{"attn_scale": 0.125, "init_std_o": 0.0104, "lr_mult_up": 0.867, "lr_head": 0.00642, "schedule": "wsd", "steps": 5769, "dataset": "wikipedia_en"}
Each number is 128 + 24 x the weight over its row's rms, rounded and kept within 0 to 255. Layers, rows and columns count from 0. The size above them is the row's rms in percent of the matrix's.

# layer 4 MLP down, 128x512, rms 0.15, rows 55-79, columns 0-127
size [ 97 108 101  93 105 107  93  94 111  98 111 101 109  69 103 101 100 104  99  99 105  92  95  93 101]
[[115 107 148 131 124 142 127 112 135 109  85 151  96 141 131 131 109 137 149 142 131 113 117 116 109 112 135 133  90 122 126 156 158 132 116 135 128 127 123 109 136 104  80 102 128 155 126  92 103 100 125 104 139 144 106 110 145  91 152 172 107 136 115  88 138 136 105 102 141 141 132 112 192 125 156 137 139 118  87 137 108  81 112 105  94 131 154 124 104 110 135 137  94 124 116 106  94  99 110 150 108 103 138 116 144 105 117 102 126 143  92 139  98 105 104 119 120 101 116 140 148 102 119 110  81 130 139 159]
 [153  87 113 138 109 178 166 121 124 162 115 103 161 139 140 160 149 153 157 159 113 146 105 121  99 120 125 124 104  82 164  98 130 138 132 162 124 129 133 144 141 155 135 116 102 160 140 142 115 131 153 106 131 146 107 115 126 109 164 155 132 159 120 123 154 116 144 142 141 104 121 153  99 127 113 168 130 122 100 146 125 119 198 160 147 120 140 163 129 138 115 129 108 107 104 110 156 163 148 116 144  83 105 115  62 117 129 158 144 138 114 118 116  84 133 133 122 178 165 117 124 115 110  59 141 129 130 120]
 [132 129 166 110  81 120 103 162 145  61  80  98 132 129 160  88 136  92 134 118 167 133 111 122 136 109 122 129 120 155 170 141 111 102 140 126 119 148  97 100 148 144 165 107 126 136 127 146  84 142 161 105 120 170 150  92 110 162 105 129 126 152 113  98 121  85 172 193 132 139 170 141  79 122  95 104 135 120 108 170 125 131 151 103 127 152 202 166 137 152 107 177 129 124 100 131 143 146 159 130 119  90 111 114  89 122 123 129 135 110 124 146 171  83 134 121 141 115 103  90 157 157 108 129 110 150  53  83]
 [117 102  89 142 127  69 115  99 138 147 140 104 117 106 135 106 170  97 111 111 116 138 122 147 121 158 134 118 107 123 106 150  99 124 102 140 143  97 110 148 122  79  86 122 111 147 138 141 126  87 137  98 155  88 163 136 113 100 103 127  97 130 111 143 127 179 138 112 122 113 121 108 125 130 141 109 164 142 154 108 101 167 133 123 143 117 118 158 138 151 144 133  78 131  92  83 122 117 114 114 139  86 118 111 199 145  83  93 126 159 117 127 150 141 105 149 125 137 141 120 124 153 123 115 101 141 145 134]
 [100 126 125 172 135 100 140 143 152 183 159 128 104 141 153  97 123 101 183 155 103 111 124  91 129 103  92 126 137 127 143 108 166 159 102 169 127 147 120 101 125 121 116 153 130 131 119 136 133  80 114 128 145  56 119 139  84 139 112 150 151 111 119 122 145 143  98 172 148 117 120 186 177 139 164 136 113 114 107 111 123 127 108 136 148 138 128 155 148 125 111 113  54 123  95 110 144 120 146  91  95 133 145  86 146 144 138 127 110 134  95 135 130 139 140 150  94 100 121 100 144 122 123 124 101 155 114 134]
 [173 167 138 175 132  85 171 117 136 139 130 117 174 106 156 101 126 161 140 135 180 149 136 157  94 141 165 124 123 127 184  92 131 132 131 136 160 139  99 104  86 111 134 123 102 167 104 143 134 115 144 169 153 144 105  84 172 103 134 153 115 129 135 143 122 145  98 127 103 110 149 115 116 171 108 124 143 163 150 121 147  71  87  80 144 145 153 123 172 127 101 124 122 150 125 135  81 132  93 116 117 129 108 138 135 132 135 130 141 115 167 125 138 127 111 140 107 121 163 137 147 135  95  99 137 133 138 185]
 [142 128 133 130 134 149 100 158 156 117 160  99 150 155 114 126 157 158 128 142 127 130 108 127 156 133 118 133 117 109 122 143 126 129 143  81 134 174 119 126 119 101 128 137 147 130 136 189 106 139 115 139 110  97 126 130 119 126 111 123 136 112 133 126 190 152 131 160 138 130  83 155 171  74 136 169 134 134  98 100 139 132 143  84 154 118 103 150 137 130 127 146 119 156 142 101 107 131 126 124 154  73 139 153 131 135 139 127 130 117 137 109 141  87 126 141 133 106 146 169 100  67  97 135 125  80 153 117]
 [150 111 113 114 165 197 105 139 110 171 107 114 143 109 132 171 144 122 143  78 118 126 148 128 118 143 111 130 124  96 153 158  81 122 140 103 158 139 155 154 151 127  55 111 103 137 121 146 128 112 134 162 107 103 151  99 141 139 188 157 133 152  98 180  88  85 149 169 120 135 151 119 195  92 122  99 116 129 128 199 127 121 137 152 127 161  90 130 100 111 162 139 116 154 100  99 137 141 131 140 153 175 149 162 118 160 134 164 128 135 156 133 102 127 114 157 145 111 173 133 128 149 131 112 165 179 147 139]
 [138 134 115 167  87  60 115 146 121 124 157  93 150 126 170 114 133 105 167 113 130 135 135 105 125 100 137 119 104 112 128  87 111 169 116 140 162 138 125 136 104 113  82 161 123 129 155 109 137 111 139 109 152  96 101 112 150 162 159 142 106 137 131  78 146 105 150 127 143 161 137 136 128 118 101 100 122  75 152 118 113 117 138  88 127 126 148 155 115 153 143 154 127 116 134 120 151 109 165 110 118 134 120 137 103 118 131 123 119 127 140 138 139 122 104 167 123 146 117 103 167 127 118  75 121 157 155 126]
 [123 145 125  95 117 118 110 108 102 110 101 146 135 112 100 107 109 131 112 136 136 131 181 131  76 133 145  97  91 129 109 168 116 130 133 107  94 153 103 126 143 135 175  97 113 144  73 133 107 126 132 138 106 118 142 128  86  99 125 131 106 108 138 111 146 106 118 143 136 111 120 125 102 119  86 130 108 145 100 140 115  77 112 100 113 104 100 127 181  98 150 116 141 155 109 136 130 133 101 144 158 160  91 168 117 147 110 102 142 108 177 141 143 156 134 116 155  95 143 111 129 112  94 145 150 119 127 146]
 [157 142 134 175 148  89 104 158 138 157 164 121 131 142 105 115 152 108 104 127 144 124 119 173 140 160 131 127 147 133  72 133 155 129 146 100 152 132 111 140 126 128 112 165 128  88 128 147 142 137 108 143 107  89 135 150 136 151  78 149  98 129 160 128 130 160  59 117 103 167  92 117 143 129 174 170 124 167 160 167 107 144  88 111 137 117 157 137 144 117 117 152 160 117 113 137 151 104 119 145 106 184 106 147 102 121 175 113 133 150 106 133 120 137 111 153 153  76 102  93 111 124 129 126 101  81 179 113]
 [113 161 166 148 139 134 137 170 118 152 157 125  83 149 119 113 141 134  83 130 148 128 118  97 117  59 118 110 130 160 132 136 166 162 131 124 144 104 113 155 132 116 138 161 163 126 152 105 138 135 105 155 117 109  92 114 126 126 125 131 176 101 130 132 118  97 124 121 134 115 143 141  94 118 141 104 119 108  96 109 163 134 136 106 137 137 128 141  69 156 118 114  75 130 114 113 127 125 130 125  86 115 160 128 150 146 139 111 168 130 165 152 147 170 142 113 130  88 140  83 157 143 133 117 147 128 158 104]
 [118 107 147 155 123 125 170 109 112 111 181 142  92 161 126  77  77 107 136 151 114 127 114 125 116 112 152 117 139 130 116  75 141 141 124 176 148 126 125 101 124 162 113 133  97 127 128 137 123 110 136 107 151 116 155 140 157 130 131 159 121 154 126 158  99 125 186  38 118 125 106 134 158 151  99 142  96 108  77 135 146 152 121 147 127 133 184 145 134 157  89 132 119 123 113 104 169 122 153 105 141 127 118 124 114  64 108 145 118 139 110 137  97  91 154 115 150 127 141 160 165  93  99  98 130 122 118 123]
 [118 129 105 157 147 147  73 125 185 148 165  71 148 101 119 127 158 141 134 139 106 144 125 128 133 135 140 207  93 121 111 162 129 110  98 132 131 112 110 137  76 113  40  96 100 117 137 122 152 121 129 144 151 129 123 123 164 128 117 147 135 101 114 136 104 111 107  96 145 135 169 114 150  95 131 124 152 115 125 137 151 147 141 166 124 117 158 131  86 138 116  77 110  95 135  92 129 154 128 144 106 134 128 139 172 132 139 111 123 101 158 158  91 144 160 117 156  96 103 110 156 183 146 169 139 148 144 105]
 [ 96 111  96 116 119 117 150 144 137 158 160 118 128 125 129 108  85  86 147 153 170 113 110 150 142 126 172 135 104  98 107 126 123 162 108  95 188 105 155 119  94 105  91 113 136 150 109 140 128  74 111 125 133  91 173 139 107  95 142 153 139 141  98 107 131 158  86  82 130 134 138 118  97 132 159 130 129  98 138  96  87  87 164 126 108  94 131  94  97 138 132 128 139 123 121 188 143 122 132 156 131 142 100 146 138 126 109 132 143 129 151 102 129 136 138 126 119 112 131 143 123 127 116 151 108 151 154 119]
 [126 170 102 139 120 137  92  91 151  87 113 140 141 152 173 132 116 149 107 124 138 133 151 154 147 111 152 124 108 174 105 122 106 116 140 177 114 125 156 139 105 101 185 130 165 134  91 156 124 107 179 151 155 133 109 108 117 112 108 113 135 116 120 135 124 140 130 136 116  97  95  86  75 120 139  94 110 146 150 124 125 152  94 140 147 110 118 158 150 139 125 108 127  96  93 128 120 153 141 118 145  89 104 146 132 113 120 136 125 131 135 130 150 181 109 128 133 132 112 120 201 126 100  95  99 125 114  94]
 [142  99 120  81  76 174 112 125 112 151  97 129 116 148 141 122 111 168 124 140 156 142 144 165 125 100 145 137 134 110 103 191 155 123 143 153 130 153  97 123  73 134 124 136 109 145 114 110 126 138 141 109 142 149 121 149  44 122 141 136 108 100 136 153  87  99 124 129 165 134 112 125  67 141  98  85 115 119 113 118 128 106 113  94 112 149 122 109 126  90 123 118 185  80 144 147 138 105 110 158 124 160 133 134  95 173 103 125 156 122 114  96 119 135 111 123 126 134  90 143 140 115 168 155 181 133 124  73]
 [115 134 149 187 161 103 124 133 100  86 128 144 112 122 144 153 122  95  96 117 117 121 112 135 161 139  99 125 142 155 145 134 137 124 109 111 117 125 112 111 126 146 165 102 162 137  78 106 134 170 151 140 121 149 146 106  90 131 177  63 135 168 130 139 156 170 130 162 145  90 161 112 147 132 153 113 126 160 106  98 152 130 129 104 125 120 106 133 114  94 125 140 136 120 105 115 106 150 136  70 123 137 168 106 127 129 138 138 134  83 147 139 162 107 128 102 123 159 163 156 144 139  60 122 122  80 165 148]
 [ 80 183 125  90 124 129 118 142 127 102  93 149 155 178 129 149 128 144 145 130 119 171 126 155 122 158 124 123 146 112 121 159 127 110 133 109 140 153 181 112 134 106 158 123 134 139 131 141 126 109 113 150 132 130 140 108 116 126 121 120  86  90 126 155 142 136 187 104  89  96  96 160 115 136 131 136 163 145 154 134 142 106 108 155 136 135 109 148 140 121 181 113 133 164 127 124 110 135 103 118 141 149 131 152  44 113 139  84 128 120 114 155  87 112 135 150 121 125 154 172 138 126 100 162 134 148 134 142]
 [157 125 109 125 111 116 104 147 135 156 153 132  92  97 115 166 118 148  76  95 131 169 129 143 117 179 134 140 140 169 117 175 138 131 131 121  92 155 153 167  99 118 101 104 134 160 114 113 139 194 126 100 114 118 135 157 114 131 112  81 147 131 135 137 109 106 124 133 182 111 129 126 129 167  93 134 145 157 115 121 110 114 140 152 114 136 109 111 122  87 136  99 205 128 118 103 104 117 102 120 129 130 124 128 182 157 131 115 103 124 137 120 100 107 113 116 102 141 125 138  92 128 150 145 148 215 131 164]
 [137 131 109 113 139 140 167 140 140 118 101 113 139 126 100 105 122 130 152 124  70 200 136 100  94  57  71 117 155 107 162 127 105 118 113 116 126  86 150 114 123 139 117  99 153 158 144 114 125 111 132 136  97 158 106  92 168 103 116 128 134 134  91 148 159 117  91 162  92 176 160 144 128 116 141 119  96 143 131 130 145 174 153 151 122 156 107 170  85 159 156 137 139 159 115 159  82 162 181 152 147 105 107 119 145 133 174 137 129 144  86 129 145 150 155 114 106 156 166 123 123 154 179 143 116 140 132 111]
 [107 156 114 155 136 157 117  60 128 200 136 118 133 108 122 137 135 161 136 110 132 128 116  92 115 147 108 162 101 115 127 135 144 122 120 136 146 155 134  95 142 111  88 119 121 136 153 163 132 148 157 116 134 119 103 111 144 100 152 174 129 127 136 124 173 137 145 117 125 147 128 119 162 127 157 158  87 159 122  95 137 114 133 141 124 131  93 127 173 142 158 113 129 125 130 147 151 140 142 138 138 121 149 110 119 139 137 120  75 140 127 142 140  87 128 124 136 113 118  95 110 123  91  94 154 139 162 133]
 [108 100 132 106 220 106 129 164  98 122 117 125 138 111 124 153 145  92 153 110 137  87 118 100 141 149 147 111 137 126 129  98 136 155 134  94 148 145 107 139 130 163 113 126 164  98 126  90 115 135 118 125 159 133 170 125 152 144 161 153 146 116 132 103 179 133 120 129 142 149 109 126 141 114  99 147 162  83 131 140 117 152 113 124 132 143 106 141 113 110 140 171 105 148 131  94 143 102 116 153 117  87 127 139 153 136 158 127  82 153 137 152  80 167 125 109 121 172 128 104 117 106 166 119 110 145 108 125]
 [197 173  93 148  97  69 111 117  95 101 123 144 138  90 169  82 125 143 129 122 105 115 131 113 112  81  96 107 121 112 119  93 141 139 107 167 127 121 123 110 178 106  98 152 147  90 167 101 102 118 127  79 129 123 116 131 129 122 147 175  89 131 136 111 126 121 123 110 131 110 137 126  87  94 149 124 103 157 136 109 117 124 125  71 110 165 130 119 117 143 122 143 181 134 150 115  86 140 100 109 126 124 122  97 135 152 116 127 113  98 129 147 109 144 111 132 116 123  94 136 116 120 134 161  84 117 152 156]
 [133 133 128 131 119 139 149 119 128 121 108 141 103  94 121 112 137 113 140 147 146 157 131  86 122 136 105 135  92  93  78 121 133 117 112 109 140 155 141 114 163 104 183 117 131 171 186 112 124 110 142 100 148 147 144 123  85 137 115 118  95 117 117 118 121 135  98 126 119 119 122 142  78 121  97 157 162 141  95 123  85 119 159 127 151 127 113 107  99 130 131 117 111 123 103 125 156 101 135 122 138 140 134 113 131 152  91 189 111 122  81  87 134  98 114 104 164 118  98 132 152  73 128 130 129 168 135  99]]